Part of a small language model's weights.
Training: a variant of Muon for these matrices, 105M tokens.
Each number is 128 + 32 x the weight over its row's rms, rounded and kept within 0 to 255. Layers, rows and columns count from 0. Numbers have three digits each. The size before them is the row's rms in percent of the matrix's.

# layer 4 MLP up, 384x96, rms 0.5, rows 96-129, columns 0-95
080:117184176171109099121152118118105185168095154119155147079145053133138189116159092095106132124138075131129114179171140114240143113153121108126140152131143109120140204166129091151141124097103153164075180138107120164156140128118132125170115148094107092066122112160085134084179117133097135167
083:104078130095142050108097136113100143148098185094150112132055145090109129160135108096147166122128099095131144074076178098183140161178121157058146142109123149113102127175112101053132111113132123177140140147148162165174099133132161134109111156147153157111077108215141133138128068126162174141
098:124108167110131142109137127126166111083095149115099140176086129066108080144130096121121140123113111071165146092076116121100090132183178176112040193169118104097125053119107160094128119133155093154131112175121066148172120129157166179115209146110099113137125058117141077124122116121131137115
075:173117206162135068118123137108115168135103141143152149075099115104138130123119123144120149163128166103149156157182143164158165177067107124089112094123129142190168163147121046105171122103079123130075144122133100170131153129097145118129060087085065154138176087145100141072150067099144125143
099:082127061124097088089065137109127144119123160116094166106091075091104146166088088101123169108146142129137137129062148115097181145099118077158116167128140118099076127103095094138142195088158070136138145074135125105107146163101092155112094130084179163182089145138110192103073136174112147136
080:120127211093128137094138118059069132120101202139108140136171099094128144116167117037127150160099125154098116107057136083082113123147149134099159146099110125092121139110144103141139155135126123102102120119101131173117122162115126166176078104122154065174065130083122135176080154072089104165
166:097155169122206142124114173093113191080140200196134157146158123229112123100127069149104082144110132122164123154119145066117122156151149145152146107123115136148105105170148138109137132082100161154155169089159147086147192139115151154125158117140079105111098147126163115184140152093065118141
105:170053120122123164113152128113146132101102115119117131120170067155143143140162095136133066131123098098144165148086143102125175099123158137147044114169096131145135124178110149085113115145051101106176123160178075150139185017078135148088138113092108171099174130141109146146125123102138155139
067:160147174094142112096192116133171188057154108156128106114129080086112147117112147105102180210161088122102134153119129169172106111127127167157109143089136118113128111108141105111105093099151115184063072090151103099118130170102127132125142125116096109116211162164066160175142138150072170123
085:080073148119150117058111091101088096071130179076133133160155097127057127129171154116146120152142185126169141102116130094139058130081141095153102120111175139143194082130154194118131132147111106144110174148095160116153116079120077105142101123076111137090096102104130100166189096095094125100
102:181156175096118132065137135090198106124110112123142154162154151167119136117139154086169109162114065131138169100120160124116180174153091145108093145136198123195113138156156138116101126146137105123056084125133128103140130183171162111084207080139124170163096107140191152098092133136117151088
082:109117134121120105109102130137100110089115188137131134142155140133103083127114133107122174118109136089138149163144137166192096181087115056081128126109122131115114126160108113206188130158155161117143185154161122115140161101151096113154081127111109133209101218123102138132196065082104158065
120:125170091127087102126149139093153139090138122134136067133111105115129117113083132118075136068141105080108180201105158075139115150128194200094127122153105137084116172103095123114161075164137103188177108126128109148166096144054135114138114138092097152108090064170176081143140131132159127178
082:174161180095145133148116141071151194083141106125103092134083140153113119166119060137132156143135165148119141091087129119123120073105146138059100127120100151068040147112119095091129162074157193169090154148118100159138133066076119146135104073124153161146179143149114158149084132140162142126
073:141089103138163138157124134160131167124103153042141148081184079144109124116143176101165111094071047155159107148093125171164129181115088109125130153143104090093131133156189065066065125148199083190095119126166118155097126134134111132168164127101108108131132096106145139128119117090118102141
093:133076116127128140123092172166173166112125098156114093065134157137085145108121149142120084130083133133088148128090166062118064085043137120103162083084112163186139147176104136081096135089125145086128185136165119117155100095118150070169071101071162138107141114151136167114164157113108138110
094:153128080139167095105107078148088112130143149096082122116146138099089106122140129170141066104103102103094087120116147053172112130168121210110078111073103127179104151154134076067119110109122159117113181124138095132147126105124174118148101088071086140092122136083108148083166135115179194082
090:069122166071127140139086091110091092096115189104157090115119110081131180198132101034100118120107129166109132157121100125075163175126142123159068143068144140145113115087128166131124129144170115198129126100130123094165187139086157113130153128061123074101127122090103124125141090098165120110
111:096105169147196110128100091189119147119112165097107157111193079104107196129131124155121126087150111178130115091116163071152139094075085151176140118124136139113160113166125095069094061143105115133098181169099091081118130104111172184108112102092158162168085163101133187135117104160124133130
096:161092155143058100145148157120111105056124125121099143178140152120095142122117110061139155111136106129139063149098159167123149092176133113131108163063180093101106127143099107146145051144116115163095138163148073072136116126128148087062069159109164126081162156095084082091146136096130122173
107:125140146079136122164102192141128201083071146102170177193137070106132080131113143168102111139093118141145143162156146123049155143114137136153100162089104110121176136159103140062212116148124129125137161136162147089059132135145145139160146098088100198084148108174139115143161119104121134128
104:099127194131061181100108135108132176133154186144157131073166068123102142125127084111132067134121132093169149162105187119115104141124126124149133115194094117166090170115142130120141160127137179125139140148159093120175165124101176096124094184101126165165128152149139156095177112021122140101
087:126129135114119098089180097208122107102117186131154200084130108159184141106160150071156109116135147095109156096122109184094156116163128144161105090106112109103173071146177165119094136154125116148152111136117181106053209150125159142114139104117154120082163112140105106113148141154063122064
110:115116121079095090114137123083117148125162179095093070105107103129145167136165124114102138094168190141142095139084139137110107074123124093227104083111124101105096116135142120115166119114168133160148083184147141099200113147118167177160049130148180122073130086118135141168127125101109192153
090:114179146134099151155143092161182178070138136096108132133076103165065124140185095140134161075144149113179112122096153121135128109154101136085084141164095152142137035116173148069155128124210131160102130126088141119124148165155094131141106091147113171066183141144112134110136119094066158117
111:164151122128091100117128096110113167071155121186087126146119076097125143149088112130048107149133118069174071148110168162145140156078104134118096112082078100118176106149170117125165127088180129104140121060113104164176147161099172167130109161143083136161145127169190154069149153155102155120
091:105116185123067107123159136136089106099154140121078188117114136092075137084094105081143118167083108095172138102138175170110193200120179092139141129143071112111155079100126134127140090149106108138107105139156045150127135139204152142131156091150159131096115062095139110135166167167128140108
115:104122142128120066107132097113190186107095145190146121094110118091141130088088132087039109117144184160111114174106150144100142125115140165101172137227123145112089137178145142168146097113138131073088074125161141081144148107153142089137104133129158145101141132152092123111145117069061099092
094:083104132142167072127143116094128172174112165132130172122117173118149166125084112126118121149164102134135131169168148155165117097141182130166172176141113103174127160173139172073104165137188138126142117173151115087172122129144171165151099105095132128104109108150078140095220151044194094139
095:188072095137113102074086071206119140159130149106147126154178145132144145128141092105150080069089073129166137102114133083118202150127116107148110114118129118170062178081165126097138149094176113119178143112172116121110095145131166072119086141139098103105143113150095120190150153160130111082
093:170090184124168100153116130151049135119075094066093147106147182105142150180112106093163090143183155106130093150153111095136124120099168161129104090136166160166148129151112139100111131230126104146095121150155165113106137111119133144182072137114083169163110070147154152142159167083104089118
081:153136121126122110166115118196090162118158157184121146132169141157148147171160119123143141124096120128137196158133181094137180142205179142116085179145128090125153186101065108142115111153084188182142125176096119091117079098162120127103073106148179164129113165117147132162203132121093126140
102:113170168110177134132125154146151148138083162106075155102096136145101109127129163111088127111127183132198147218140100146214128120089142116114100123116148148142148100194126172121148087073201116122127118121088112140143161150141128144135102176115093096091120116125174184173175152139142113045
084:157172143143094115130102137125088098163158113103172104102090113091112168140141127101117085095201173091193078158128156120168097130119152113112109146111160135109123112158105087111136154144131049132111124123199146081171127102107130089146098154084183146115197142170087145054166098116082090091
# layer 4 MLP down (transposed), 384x96, rms 0.274, rows 96-129, columns 0-95
012:109148044189143174125132161116147147123170105150115114143115138128128150121152123163078131182100172203147089148104160152128154116187138082117098084133092171173158156116133152199156183100100100124167126103155108137100157143136093133130211148137106141195126197129129129121072130156123085104
036:149119125120120155169112151142146174170155157089131131157126153133144134178105136127167172139168162133128124163108119141078131158141170106202096134170103156140089121129143100144149179061118048113144076071167176108121169126196172096151155105093175124116129132093185130146146144179159156049
144:130174088131080180118129169112130043143146114119141043127103137121151109123134091139169120112126115113106129116148021161135120120160128101175169078143142107131101116174161169121146099145110109072095132140177102173078133173165122098123147175201127123089119157133077169119126113137160084165
035:069142063104155146109101094172175160112138124143112142122140130164161078119078101136121097133125088187096136161133139115119162087150125145143085176153114169131135056065129105113139123129198065143136153162131122122113131092138215080111147163092098157165190155154114075098149132152153089091
150:152140107145097146168135166143167076148084128169118092134144149112128085139113147138185169134122096145109141126166091205142195100117168095081196160178142157112097126109172156163173201105156129090148114106134126182096106089105079165167131099141138132156120179079125102148084158122184098130
182:151170173181120160119134138098125136138142149117145164133117164160105101150076098116172141166109137148085081102101033125078172091200146128114174156134199168162160102069113194151089109107116175114144142122080153161095152127150116100139112150159119148182104127059142110151121107169151140115
048:199121154137126133111098134164117115151087125165133137116161135086180136153128146056079124208099088146084118163126132121130111061122181091088099178128096100141110094126150071131093165182122132127143060106146119137101117144149114127157133092124112111163170159109123105120121104127221209098
030:133133114214153102134117089137125113181130103148093086146152185143132187126078143189145151135125152142078111065118097166095110099157188078152096152085108156170091158106145170121115137143097105091145124140181136163101103158137064116097123144138043156130083106130128101083093181112147117111
026:155156133123110116174083116130174127112132144136181142147160158138142165104200167148086113178108098132116108111165099082143114159126080179130212181066160100071152141168104068142134113140150150071120139106092124069123158061154077132118150142159140174157091147131109105127081145137141176102
026:090159102108093082090135114187162125152164129083131105199115134164155130199100130092070142140103149179131183149100141173155110173124087161173153157151057149090113133152115156089122118143115157130128160135158156179137123129180091085066165091125111187150129156148086144102136117092155179125
223:164151114177113159129143151092134099096163132134112142099076098089156125105101138102141152139100130113102148073167055087146122198137090144168122098142142108174111119129150106154065111136100081128079194161091170094080120151122183107190149143125169137127164168083125113153107060111165176176
163:117142080127127198106124124148096100077147100129094065160117095136191123170115100128162111106120130211129110116113048161119108160112143096160177136112127133120153094157133169200172132107134163111128140127126133149051065089119088095174162126156168117160161165103096136149107142167181158160
017:132102071111123154147129129167177100128133105141119116101174109148189076100138133139150180151083126146139161139093113087092140040154094161174126086158108182110129072072116172175126110150164122149193124140138157103118137123145112147152151166141207139198081111147135120132083157116163076161
162:145139098129119125116114165079155099099117138136092033120118115075120083109151107118194154124179167177069098066109091106115148172130138112183156135178105105120133093119178138119179117121087095110138068110168141186088147104116086102155147162156178158170155162093128126128096119154144111183
047:114133050152131123141106149147100087122103130193080136152127192147142084111150176200076092137111100139181131088201133166113134161204127119117119117133146147108086156138191105132151089146068149140140127118123037102104145123117090101126116144164132132165155106121051124112147142162150101140
022:120137101113151199120120133119179168108117123124117188108082117114118163126097126132085127129131160211085093131140065203114133076109146120154153136175106122091138091126179134145127138099080100072112110088155162151132124096157025100117100054163136076114107136126127151173114094094124119137
051:129158134149132165081083129174156154116100171143079153131184118123143067079143155113092083136133116129119099131088096226110139155141118150054143098146123162156142138158118140115163119176139134122146120112092123097099151120097116130107087154177207121191052155099139070148166113174145170133
061:145137137097121162188146085084146122112071137135133167132131141140167157135107142150122101095136096114111076080146133106057132097165076140144081180131127170148121170101062104106077132104111080093128068142108152144127159120157132140078060159077114133110171205162118142052168133106151102137
037:085150118107127140154189158156128139134144101137110154106092185136120106164097067180127096154086109128150138157123130166106135150142067177154121159149186091177151157194138096110133142181123141100112179133089110182122164152175111177083118156165096093184154151122087102168142094140155199167
189:111113106085127214124107118144132081162083109101113137135157121145138099138107113120198132107167136131076052089137108184115075097117150133123158166147116118133164142148110139119116183164093197084143130121095122138068077066103118104107104122156170145182119176104103120137181145210166134131
029:148103106142159079084098141150108185161197112132182101169085114126161155146119078156091174155108124088059106114156091120107171111088107141143178155174149120174119123169135140169167141078049102089112137107083091090134085089154128176131115128151093106132107135122083086094090167121110107104
059:164144106117117106096090118135155101099140078168115099165164151142113113136173134077178101098123137114080073097101075181160129087193138082083146162108120146201128156105141108186191114135113137143114136105093084173084129143163128124080115153183160189148103089155133158143100143172184141123
166:109159098129087181148160167140151038166092093157122096161115175138104083119167103101184127146142104158099138079099070168141165119124085103140204114099080113122130112133120137171169175156071115162153136122157121120134068118078100148118182136143134128124128151105137172113084121180196143125
055:192147071100104194113066129095143163113091076165097141146160175139127073137124097135082161083160115159059138126169130134132146152120137084118128162101135112102098063126106170118084154146173148105157147146095137148199147091099148124059128103155165123047154135156140148105145135148109102160
068:103097132156134160141103119158131090193137102152107160153171168110104198118089212163122151191126151179112122057146109150096164093150157140142101116086145085137169164086121152164105161158132106131115090130182135139103167115158081162066105155116134157163112178086123153156118147138167140063
029:150112119176173169122101108182104158146156088129136167140105122151182156066066091078117112149108082144080102052153135121140153145140132112161129085120119126122204106178107145147111098095054144100177110157139089095083058165115140119109129128164138086167155149098077117156117154133153106093
157:131163106124164191163119148183105152135145064098114109164125153155120064167132175074143109066127125104100127060163052133102102116180156076171154125094112160137202095075137115128121124162105132105127105147124116148093106139062129110109123167130112160186120163104134097110096126086184140136
025:177191128128141126060163161152153165099124136177116074119177172166168123191128151116119114171085095124133105180136140151154174079122153119179157149133198115111088120110070084116129178181103085091122133102133147119120130069188156131087149169096136129142101139131117134093110100080084128099
023:104182130113195115087137139166146122100208134129162125167113124137112133097034109103112073163146183129067129138130145089076170148101129098160132127087128117126147075118137121095060105143110153155116071142092171137134147058127080125052126118166131146129135133104132165134128113151130190086
013:155132115091122101138092094116077069149145113116083139159141088136202169120149092102079182138096113103080097063169122094119176191127145142135096172102138105132191078126111103091102048100121113111145220121172118082155161106148141124161134144099123115101113109153131117106138094123173101142
019:101149090128150099108138140069078095126105112146160100112157183120113136109216121162133105089107087113104103145125108115143110075104131100115168104141089066143077155117148115106125159089058150188096098110169140121092124096190138101087122160201145134155084144111154152094182092079165162105
192:208159118115155169161173124107109115156138093111165103117135136053179113174130084116209138139143130100070104066131100176087130173092145113159115177119094136151154124131101159191141098145112155163121124138164138150095145109153196119098144126181098124153159181111154099144099112163178172145
025:099129074190146109128183099092097129089132104118127135128119118174151133045157167081160119143149086108152126185184082107151163103121121193108131115114106102159109117124057161080147175137171089150136147137148106124162101106174107150133130126190132152136162145125160163103090145130223149172
063:183115117123115137121086139157095075078123092113122108069179101080102086088119121162164177109148135125157120143122110131127109069105132076115162167195171171151136114176177146139136157173074167087122161107084132076133094152116115105137165202102136124136097149164122106193117156106162144182